config.toml
n_layer = 10
d_model = 128
n_head = 4
head_dim = 64
activation = "gelu"
bias = "all"
tie_embeddings = false
init_std_up = 0.0391
lr = 0.00738
schedule = "wsd"
decay_shape = "linear"
dataset = "wikipedia_en"
Each number is 200 + 40 x the weight over its row's rms, rounded and kept within 0 to 999. Layers, rows and columns count from 0. The size before them is the row's rms in percent of the matrix's.

# up: layer 5 MLP up, 512x128, rms 0.308, rows 367-377, columns 64-127
# down: layer 5 MLP down (transposed), 512x128, rms 0.312, rows 367-376, columns 64-127
up367,099,185,198,51,222,132,101,212,281,181,214,169,184,212,178,269,154,211,128,256,196,195,219,256,150,180,210,229,198,212,204,144,189,197,172,129,193,253,130,136,162,184,183,202,205,200,197,254,193,258,212,191,178,228,206,180,137,195,217,188,160,152,263,212,217
down367,099,230,202,217,192,203,184,156,205,272,144,175,198,222,221,132,177,182,182,139,113,158,132,167,134,166,191,161,212,161,245,194,146,206,219,179,182,226,172,200,218,210,262,171,194,227,217,271,190,219,74,249,201,241,230,196,208,195,180,166,243,187,162,189,175
up368,102,193,157,164,180,205,186,176,236,185,183,229,196,185,176,194,145,165,271,192,189,239,170,113,255,223,220,204,205,220,187,199,151,200,193,127,246,194,236,259,242,231,211,177,194,190,198,264,174,276,150,185,269,160,129,130,137,150,152,293,169,192,177,237,137
down368,102,124,264,124,258,173,184,218,238,218,223,193,237,174,181,245,152,211,234,233,166,288,208,128,219,239,241,176,199,272,140,234,248,203,132,227,146,252,255,148,210,269,215,260,205,212,147,170,216,277,191,200,204,142,246,221,239,270,197,177,158,211,183,193,234
up369,096,191,170,188,161,299,196,134,223,176,144,234,218,136,165,263,227,164,197,180,174,191,168,221,200,140,168,233,314,208,183,196,145,216,247,155,132,171,224,194,268,236,147,278,191,158,116,231,188,233,201,172,276,175,158,194,232,161,151,256,177,193,164,207,194
down369,098,171,272,197,200,176,219,155,184,268,218,266,138,221,226,187,237,192,195,256,196,194,178,195,155,148,184,146,188,254,138,215,217,264,228,200,191,201,272,249,281,227,200,89,223,235,205,204,114,156,180,171,246,189,171,209,184,207,192,157,88,171,185,227,137
up370,103,210,211,152,200,159,182,222,172,233,204,235,219,222,243,206,229,311,139,203,249,215,209,256,199,141,210,194,152,174,185,239,190,200,205,261,199,187,249,184,205,201,262,211,220,310,241,237,211,210,183,153,143,260,170,269,171,179,216,173,139,291,200,273,261
down370,106,161,218,139,244,206,222,172,190,203,246,205,244,228,160,169,188,217,191,167,196,239,262,205,165,220,237,136,145,188,257,198,162,217,286,242,183,250,110,137,192,247,227,116,220,208,227,256,198,262,214,126,188,173,160,126,220,170,200,142,221,210,229,205,196
up371,095,179,254,230,202,140,141,173,260,125,163,295,185,144,190,291,182,246,127,212,176,164,226,196,226,252,150,211,185,179,188,259,211,218,182,178,152,187,266,196,261,169,106,187,163,199,157,157,272,172,244,185,209,179,201,173,181,141,162,230,167,232,188,172,103
down371,091,202,150,227,184,203,184,119,220,196,237,189,163,210,262,178,171,155,197,212,241,324,140,250,143,175,218,227,197,183,199,155,205,181,198,252,220,311,166,159,199,180,253,176,263,186,257,203,227,165,234,199,169,154,258,194,239,269,209,279,223,201,169,208,163
up372,103,185,181,227,279,114,167,215,212,231,230,223,164,200,184,293,145,242,140,164,198,167,242,236,194,204,88,209,179,149,222,177,173,191,197,206,227,201,192,207,173,181,161,172,240,221,212,184,228,217,148,136,208,205,242,189,199,205,163,215,210,172,151,184,192
down372,087,265,239,180,202,217,159,266,257,236,147,224,238,261,216,229,207,177,167,207,212,199,186,159,152,208,132,209,208,252,228,203,259,205,161,195,175,127,254,278,190,249,174,176,188,235,219,93,195,197,271,136,192,222,229,158,273,193,112,140,97,191,188,239,248
up373,106,200,229,177,200,204,206,240,229,173,216,175,201,167,269,176,187,144,186,228,200,241,214,245,128,185,176,244,177,202,172,281,181,190,198,194,264,171,154,173,163,232,191,149,210,227,160,195,257,246,164,198,223,187,135,160,192,147,204,190,255,240,214,260,166
down373,108,229,206,178,209,227,199,168,210,155,201,291,239,194,150,179,192,266,220,126,207,152,225,218,226,218,190,200,202,280,152,251,163,187,121,174,202,176,129,177,233,167,166,159,215,199,260,201,153,292,242,168,197,179,214,196,214,238,214,189,204,176,231,257,211
up374,099,222,145,213,194,219,151,249,126,153,184,206,191,202,209,172,316,275,288,192,173,174,185,183,231,212,204,181,190,196,237,124,257,244,213,157,171,190,209,253,244,227,189,108,167,263,202,152,213,229,192,208,211,264,221,180,198,173,168,265,229,298,250,264,209
down374,097,190,207,241,149,155,159,193,185,206,252,176,236,244,179,222,156,180,127,262,202,154,243,213,115,114,243,183,215,194,240,223,147,275,218,190,200,298,186,184,203,232,228,188,193,179,253,197,158,172,192,204,257,224,239,175,259,238,231,148,180,215,141,201,208
up375,101,240,192,202,210,190,200,257,207,196,226,208,207,199,220,181,269,238,189,265,250,195,180,153,127,149,253,199,191,221,74,214,235,197,212,173,212,250,183,184,190,141,249,187,241,263,240,219,155,141,188,168,153,194,169,236,245,199,219,33,175,161,183,258,180
down375,093,187,169,228,261,176,167,190,232,195,179,219,136,178,247,217,127,197,165,236,139,217,127,213,250,216,208,215,177,275,258,180,227,185,122,224,223,202,197,187,235,192,210,192,156,161,273,225,212,240,234,178,203,198,85,194,216,180,152,229,195,143,214,207,276
up376,106,206,178,145,189,220,197,192,164,215,196,265,224,205,213,184,214,163,344,230,107,218,214,169,171,163,213,233,233,231,127,264,120,174,241,256,175,150,170,214,219,184,235,226,202,150,195,217,144,200,183,207,161,186,229,122,231,153,195,195,241,195,176,231,155
down376,101,168,216,243,173,198,227,224,207,215,179,182,223,220,240,156,181,172,189,175,219,210,261,226,147,217,162,186,249,215,210,204,109,210,289,182,185,192,279,153,232,264,212,134,163,237,194,151,209,145,269,158,125,217,214,140,208,248,187,202,161,281,296,226,153
up377,108,247,202,204,191,120,270,189,242,182,240,195,218,164,130,190,231,123,245,204,208,168,193,192,176,222,249,168,310,192,207,202,269,217,128,256,251,116,130,291,199,242,202,137,174,190,147,200,263,227,172,195,185,193,256,173,191,200,138,157,212,151,200,172,174